python train.py --d_model=96 --n_kv_head=3 --vocab_size=2048 --activation="gelu" --rope_base=500000.0 --init_std_o=0.0 --optimizer="adam_atan2" --train_tokens=128500000
Each number is 500 + 25 x the weight over its row's rms, rounded and kept within 0 to 999. Layers, rows and columns count from 0. Numbers have three digits each. The size before them is the row's rms in percent of the matrix's.

# layer 11 MLP up, 384x96, rms 0.145, rows 60-125, columns 48-95
114:508465490505499546445501515471477481516488506502507486486498496475502485501492485530528452504513532515514473512506472431478442520531472501467511
103:524520482505486485528477481513491499493503510523461471479535477523467518505558515481496450493452495515483465501487461493511508544489488513497457
095:525471507467473537502525471484513456466534484551515511510490493512489541522516522541525498492453508505519497504475463478518402501526479525473459
102:539503487500478500471552478480496515536493493471486457495541439478489509533462511515538494480489503519477502508500488529508484499518498511508528
089:495474472448551463488532523508488488493492505487552483524500481497492519547507462525501505496514514515501507539519483515475515497539494468525545
099:478461572461484474472513477496484496517563507503534479520493499520446490546513470505495517471533517459499507493430494516552513507472494501495494
104:512500508486471533443505473506473484506476499496475536499538523500453502530516453504519504533481469507463478457526462451485503516567514485462525
099:475467500476468475499454479498479459522527486507508467508507546505484502527512522504521501499513572520508501548447513484506446511500519493464514
095:499508499480498512455489474518516499521514499557479508533547469488493535543501468514493515533503549504505498532507503463512493550526463457505496
086:476492465508525466456516515475447497518500500470535466502545506493485523497506469513484510511543494506448441487503491498487503468503499494541525
100:486524464471498508506535500448449520501530478494527493510509502481507539504472508550505496510490524477485484474497502493525476503537498455496464
103:480544541493471488469485466532464485538479508507536444561538496509501511499554459503511476506484510563472440529500509487536482511499531491508457
092:463471518503474497521479541456536486495499517501471456487570506484513487529528499519539505487496524557539483491474510446493513520503527490503489
098:474480505504449491495513533510487476553484560499530505518490512472478477537494509524505475485474480531458506519502537504507491500518503509469462
098:520479520429488536483507498452506453523481505541479495526499498505483468534529453494466490487511518533497512503534478461493513524476512485476502
084:482527534515474495500487496496491494522510444457529474494518510490509533510541510491499457474560508468502450500502477519479471510537495502517452
104:502492490456460518492503519468482503485476540529502490532507471417468528437525494500483490521531447543494470539490499540488485509498509520498459
099:533496447506488492515482521489466505470520504522482493506498455479559530528514507493475489508500514502467480530486491484494481473509486486492479
092:500530555517537561515471465512489477487487504485492466507482506473529517497514477503483504501478518504483493488473500483486493494503479470550504
114:478505486476522478530540517488512498499568535502486492508517504516523542518517472500492451506472498497454455500492509499496517500497466442494510
096:496481491489462481483509534488499492556529498482477484506490511480527471516520464509482501460500465470479499523476448452488524508534509485490468
096:506451513487484489517528510496489501495514515520458503487523505429495480503504466470513483503483500524438454557511483486484519544466474483502537
098:521486511467522539495551524489526503493518488515491473518494479470452507548509516524495514457508507508528485503513489513475496527506503509524494
098:521481496510519485457549486496440516513489484480487496492505504515450516487520494479540509500463485531497492522528539484544491497508519509480496
110:483468467534477487513530538481483458545547484506541484488463511480493508493517518519502489492457512489464496539473520479527545508472516454450495
088:465481480542487530427504529468508468504465503499485493475492483525509517528552471550542486530440484537532475515516518498546526529535491493483490
107:515479533519515502471545516524488494478499511487466458513520488506509553472491558513513524488491513484502485490471494507473493495542460471471481
104:501481477464436519487493464518497529518490506545504479535516481492498497522542497490499492502503568497530452493489507498493518531516523468520506
096:493473506452449516462534483475519486527513490567463483467487503486525500492550466535537503480505510524518482508486498471539495517544499501467504
107:532511500493499475525467538527471513501478534520499481524514489485482465488485474482490496470532507533471517512512490508504518461511531515503492
107:496473516512485503469506525505510513526530451500501496487470485454474498523548493523544502456485557525499470513493501519485500493497545499458466
098:461501520526502495505485533516480547501489491497484497521505541506535531493517538456526498471495511525529492506495473509503512543501463443496484
094:508477495521520530495517529494533472517492499464453507507553466513477512524525475499507499502504526489488443540514519482497535516494499505480490
099:499509496519518536495490541494493446460515486501524539504506512488499469497498497504450529484492515485530520497509485496502521488496454471479505
106:516456481510498474478489514443500498522573516502495502481498506510519525529493503540526477494440578478503489484463505536469492497489493449546496
110:503507506460483488520555482495498520534457476537527497517512479508525501556521516472520458533455505538487450501476529485503474496479489472491497
100:478502514485475496494474465495493468498488510529504492522501458494480488483484535537496447508494475517524469481484488525541514520493526509521458
099:532489537466491529467470498489476462518514535481461489485509458508531480484565501535472511464510515548460494495520498451475506516526482487485528
101:497497486478487512518511527511496511504484520532479509534504434515501496466528497528457512494496501511505498489504497475502487551489484504505489
099:529475499523487529464491476496496437543502513506522527480529498480485508514484464506525464477513522471513492498523522470494490497513499493482474
094:540499508487490486450539522474475507522471497482516468539527516490469497521500473515511483525493473509536506491496477456485523531519509504478476
114:508476522507527461493500525438475464525559503468493480494509495482447513503493496469547468450483551513507491490501500506515491472495495501520509
083:474535528485533554458489528507501457472516480518539457499534491467521475536517474499515526486466499530443513481482447493494479488472527479508474
093:479441526477475534525468519518446508486499500534470483560477494485483520520491486472493490490532540458522483507486505513438486511499530491495473
098:524509499490482480523520507500510478488519466549491511510486496508498483529550495534514469490512472544528467529491455464542502532519461522488514
098:478509469461494516501529485452478448518505518537494497519542464479512505477516521548536536520514485552500443483533498499476487530486523486509525
112:507493506466480501511497480471533493527529490519495464512492460506492502542515465520541498450522516552519505465509488466519452506504441484506488
092:491478509476514468504508583496492463506488460533493504541510439527481507527506510534491520467492489485497473456540481520472510514508481507540497
096:474509491543512508486457516478474529520489538487486501553501535501528529501524551471514480453449512493494466565503514510512522498510501497507483
092:527509477524503462528495549507510505499527469491498527499472501483506529491532517490498477493473489510519485507484470439496521475480484490507436
107:523457494518495534468527499476471538508526509504477482516534506512497498522473493505557535473448550509520494479499536496551524515533517456456494
109:546477512510480467445464531444511521548489509497490488508490509495493487550554478533512508476497515495527499504525476460521498490490512514463515
095:525511485446498501501530509509474482521520510492535477519486503465449516513527477467527507515476501452499468455488494503459508552520529488505492
092:471490505460469487492508501468510516531500472490493474472537485511517504543453485507499536485473531468504517501464510500480500513489465437474483
106:511459569484431533521499495495493504493500504492520503497519507455483505455532488497512487476467482514498478523479497534508495496484498522509448
091:481515469499520518480464474547507497512494476480439475508492492472510529484538441492495483520504506506515454524501499468450476480532496508507505
101:452507509480515510479517474499474497493474530494498486490500503452499548478532516531492480492520488469448456552453465518504503521515438484514504
101:472491490494469455527478482511490505553479501505527465518501479529467520494509515507509476468561546492517479513503496459498516473526458486491459
099:464478510491476505468517501489520532478469541512454475516522502499485505525503535575497464484498538559534524509544500467507507471502497503493490
106:492505504500492535485520502463524476515510487549475510515519517488509495509511503544492498498465477496473488506505522486510471550521495541498487
086:466468504508489582530479524510513494527497497491475470511509508463504480540480484517463526439505514479488523498488512512474492494505468477495498
102:509495520514510581506508502554468531473477513505481480520513479511531556507506515500514498489503504519526479497491461481455461534524520473481464
100:511498504517456537482538501508498489499460475494448502520484502479443529513479509509506514504520484507514451515460512503524444535495497524502507
089:472462465522485534481500515491510540522505517479520464545525474515473498486524476501501486459502527537452515518528505519498471500481510519522511
094:520482487482518525463525483463436464504522495555536519506544465484499480482486483513512506541473545477493517499452453496501487504490492474520495
088:502523508516516529522482499497482475471505528494434503513505483465492537501520506486471517508476471459450487463503496522511467510566439503455510
# layer 11 MLP down (transposed), 384x96, rms 0.135, rows 60-125, columns 48-95
112:486531478503523487510519463523481447486522489488541513514527498527440515515492497464502499488504469489479501516492498477486508484490494481506482
099:479449539480511492490486466481504501482476479507456496529489493487503469531483494472537487491534474486498491500483483528488473474543564495508513
090:495520504524553492511517450529490547501473493438493492510528450514452500473493504505496507471502506497479531523489521487523534523515505525515472
106:518495511458507460499506512548510505482476508503480445501553540505503498538524512487473537460504515503527512484515531494516493504559568531502491
091:498458516533447490513479488492524480468522498512478514452489502487530540477514487498512528520538521493514535475474541515488472515464520521501461
099:494532485530517479520525483511450467526484492468501526462499511480506475475526544478509499521427522516475504489526503469502499509492534456468475
100:486520509497458504517534471492478477528463468531464491537518494506529483486476548495559448550526496502507476490478538459463565491479501476526518
093:499484473489531517499515500536555538492535488500508469517524478546532487509513514497445485514502482513517476467505477502528529531500530455485493
101:515488480493486482528492475488457507525474533475443532517493551527526496509487512499481512545504498494548500486521437505473514485498503485525501
085:503521487488444553546479497468504469480476528529495544458479523509535498511484521482459489453457465502483522515493498501494527497465477525468519
100:490499486497499486490504500468530518497523499509469513499519531531497472505468469456495522475522533520478528516481502547534516478532472528521514
099:520507487507490502481539579512452484486536531518496466441466525512455522496493481534468507511486470498477517492530496498510480484513487527480510
099:495501497532562509492441509502489510471564498519512478456487505530516522484516490489509495509507497483497494513531506474509488491438489475513548
094:532513509481527506474497479503548516553460463506516503509546505481506475493536492513545495502490470531552474508493466464502508451519561503497508
089:512505504523478500508529522507497534480466496522553470506473481559522521481479501502490542507519533508464496499542508551485456483496504531521492
087:487514483525504500463515495552489474503493492518519502503461556478498478525534538472495519509422508473467476528471491493510462471485465523533515
112:543480510477514467501493464465473501533534506518540468494487532496482501537534479506491530479524519509531496474512508516486511503489506522470465
102:536511483511503498522512527481481517485488505506496482498511512491477509463486550532497461514528519489473540438545509496472514497471461495479491
082:467485506489526511490526524497518503485544512503492466548505503512527469499447484496512518450551514523531523449492480490502508537500488521488494
125:494509470491498519478495461503528507504522510492512433519491524493542496479513499508517494470493496502504486492459485486505468506526487482501525
096:513510507488497479477506462518486493493505545491507481479499535489422506480505533501508498507516513495479505550530452537484532471512523503517512
091:517508495459492526505530467500456521470481503499498473559533492537510499475470467497525511523446531492482468477542514527511449456489523532515578
095:538510455507500531483507459468554487527467465544493499455478515486499508450548512489528505502497509495488496472509516485498530519512469526513513
091:505479508494549529456486522518489500470482496483475479580497502503476511503456514487527499489478489519494541562465524507452479493500509486500474
111:490541523485515501468470477526469529521511493509517487538561514497482473488449469545502503502549482492478487512495488487533506483504447458480486
083:500508493492560485508513468481479532547521507494491482539554542499519443503456514477501524461523494495517499442486524486508485487512475505491484
115:477496522541490496470515516504462529546512484533536527470491489518494506531499561502514489483499537496489532471511503474446534475475501492486531
106:474487421541487485493477487532495488546521504469471485487479552496485528473558495503486542486502514511493517557499473531461516520474455476527522
094:480488460496523515475488493541577547495475531524475458526514501491489498508494466452474503488514525516538476444487510520521451478494495504559534
115:506527475500508478502482521478515535533454509479515486509515510490498477499514490508512474481514476504491473494481540519510477520530537540522485
115:518509462482495490545484491479475488498485462522523448541570503510504482511493519485506489522520481524509506528449484507496499442445474481479515
099:522499517488425504492461517487501515480488513468494539490508504503458525475491529524474510462485500467516566521471516531494501489515491517558506
083:500527472493502490502517476515583521482496530478456505474464486499499469486513497516508512535486498443472527516500583486517482489513500532494466
097:522486503468489534502529497493537485545518510476460497462537511544533467520530520472535534473478485544519472510523470470454460534551509502452471
109:443526473523500516489519502462460505476467495499461483467523490466499488516534481490456449501489532522511504468515470511461503463512526506519552
095:485490530487506511512473481552502547464475520531477514558526512487495494457520457500479526464559479451473477504476506538493493514458507535496470
100:486502544495509502471523509513509558507486535488479504491485469481510442531528502509506503487514558519492491436481492464524503516506496519501484
104:490483463489551464487513502496445513493470489523502473495504517498499502491520520522503507502488468488455525525539499489482497465507529504562470
104:523507493538499495507523469557534507489455543483457491500508480497487521520507501516507469503499508507484517480469518513514457484535517428503485
092:459550503491519484516496483521503459472499516512541464465504487537507459481486487462489522517512471511501521492526519488488508506516548538512502
099:480512493543497541496511508529526510498507513496525512474518499491547495464506540463458514479526478499553469462487513527492474532477557528460492
127:500456511492504492490482470509497499477460509498506490504532485510543501500507475512475532476503494498504521482500500518501545446439569528518485
074:534430518481497464519482503493479481522528546511477509529486532490489506474544546487527465477493498509515507512523528503489501492479511493501477
101:449504505503566490511513498493468516513484509510490481502499508539490477551459535494489475528523460511510526477501532478499492444483525476509545
096:492490485508502507450474458547547495498492490452496498460489490500569542507504477509539529489494475490494488521471499535521565438519524509520493
100:471495449486484522533508491495471496497489480487517541503502543509464446506500510495453500492477574513489490517505484525519499490507500473494530
107:499496515484519478491485468518628500498507495502480500531535511516532503513509486508527494498528484530498487505441502478525480453520501490527501
094:497475504535515470545474474516526490486494520470470509489491491499504508466488528421480500518518507453507465525473534501521523517479502464460495
101:506506505509482502493496500500468501515457449477476516475477471504499550529488471454516483508489457486529513489488505519519466502550503500501500
086:481447505489525568464471495486502502486465520480488525540484485530496484492502492488487493481509537476518481537515504495537459522492483473491555
116:514497482478517508532535474569524521523491502487487528497465478494498488493500458481485545491520529524543508517502481476551493492529492485494482
102:499491454526500486492501489502499513526535483453499472518527499485480525440491483531497534474523492490478482541509492491501487497494519513516515
095:499480494507481517533529509511537495462512493447500535537499470495481512504502481498457550450492492501515488491451517509503491477479512528535506
093:485534492509519479501509498519504476477526504552483509478509517480540496503521540531503494519429523506531515513462487477471486535471501499467537
115:491521475491494465520480540491438467479514548503518501495527460506507463472497497428509504560524467501466474508527476449490476526497528514493524
086:509465530449442502553508502519551478524490555522498510445510534535518515506517494508481506474490487436524515490497498480543487523497501493489509
106:542504498502473485499496512491519493475522453502490455473504542524527464456511532481514487521468500475521521463543502499523490520444477513480510
098:505488461485483504513502483454475478548511503514484511516520474470521466490496523517501485527485501518479506537464502475485509501455503511501538
103:528506518489546461478497492543466501501496525504512487479522540489439493532458519493474532504521462473469505467491517487553473437529460495485466
107:496520465526528480501481501533427532494528516487517507506525500534501449480473507514488528528528518463505533495551493483492523511515510491452482
080:493535521526536463485563492536488489480478476516505498528516485476484518503484530498521525549484534530515441476495499484472501520537475495486482
102:519507500521500491521491530478457481538523527521478479484468469471501505479486484515481533464527523493453527478550518503458496475528516491535519
098:484512542492499511552479514500529538499578471481527494502518500498486487518518516492446508514495478531447509533471487493465507458529491507502519
082:499488510508455492534503512548514509466452488454512516473491451457507496475545530446515544530502464502553476518481491524471503500533514516466516
099:512525553469518501487500478509491481517487467461520464489520490497495545476491575522506516490506470490507504491510513494537520510454491516511499
085:531502489491492527492470562492468504494500463485520494515539493498479531457458495502513527486525512499494512550498459485483522546519497516534473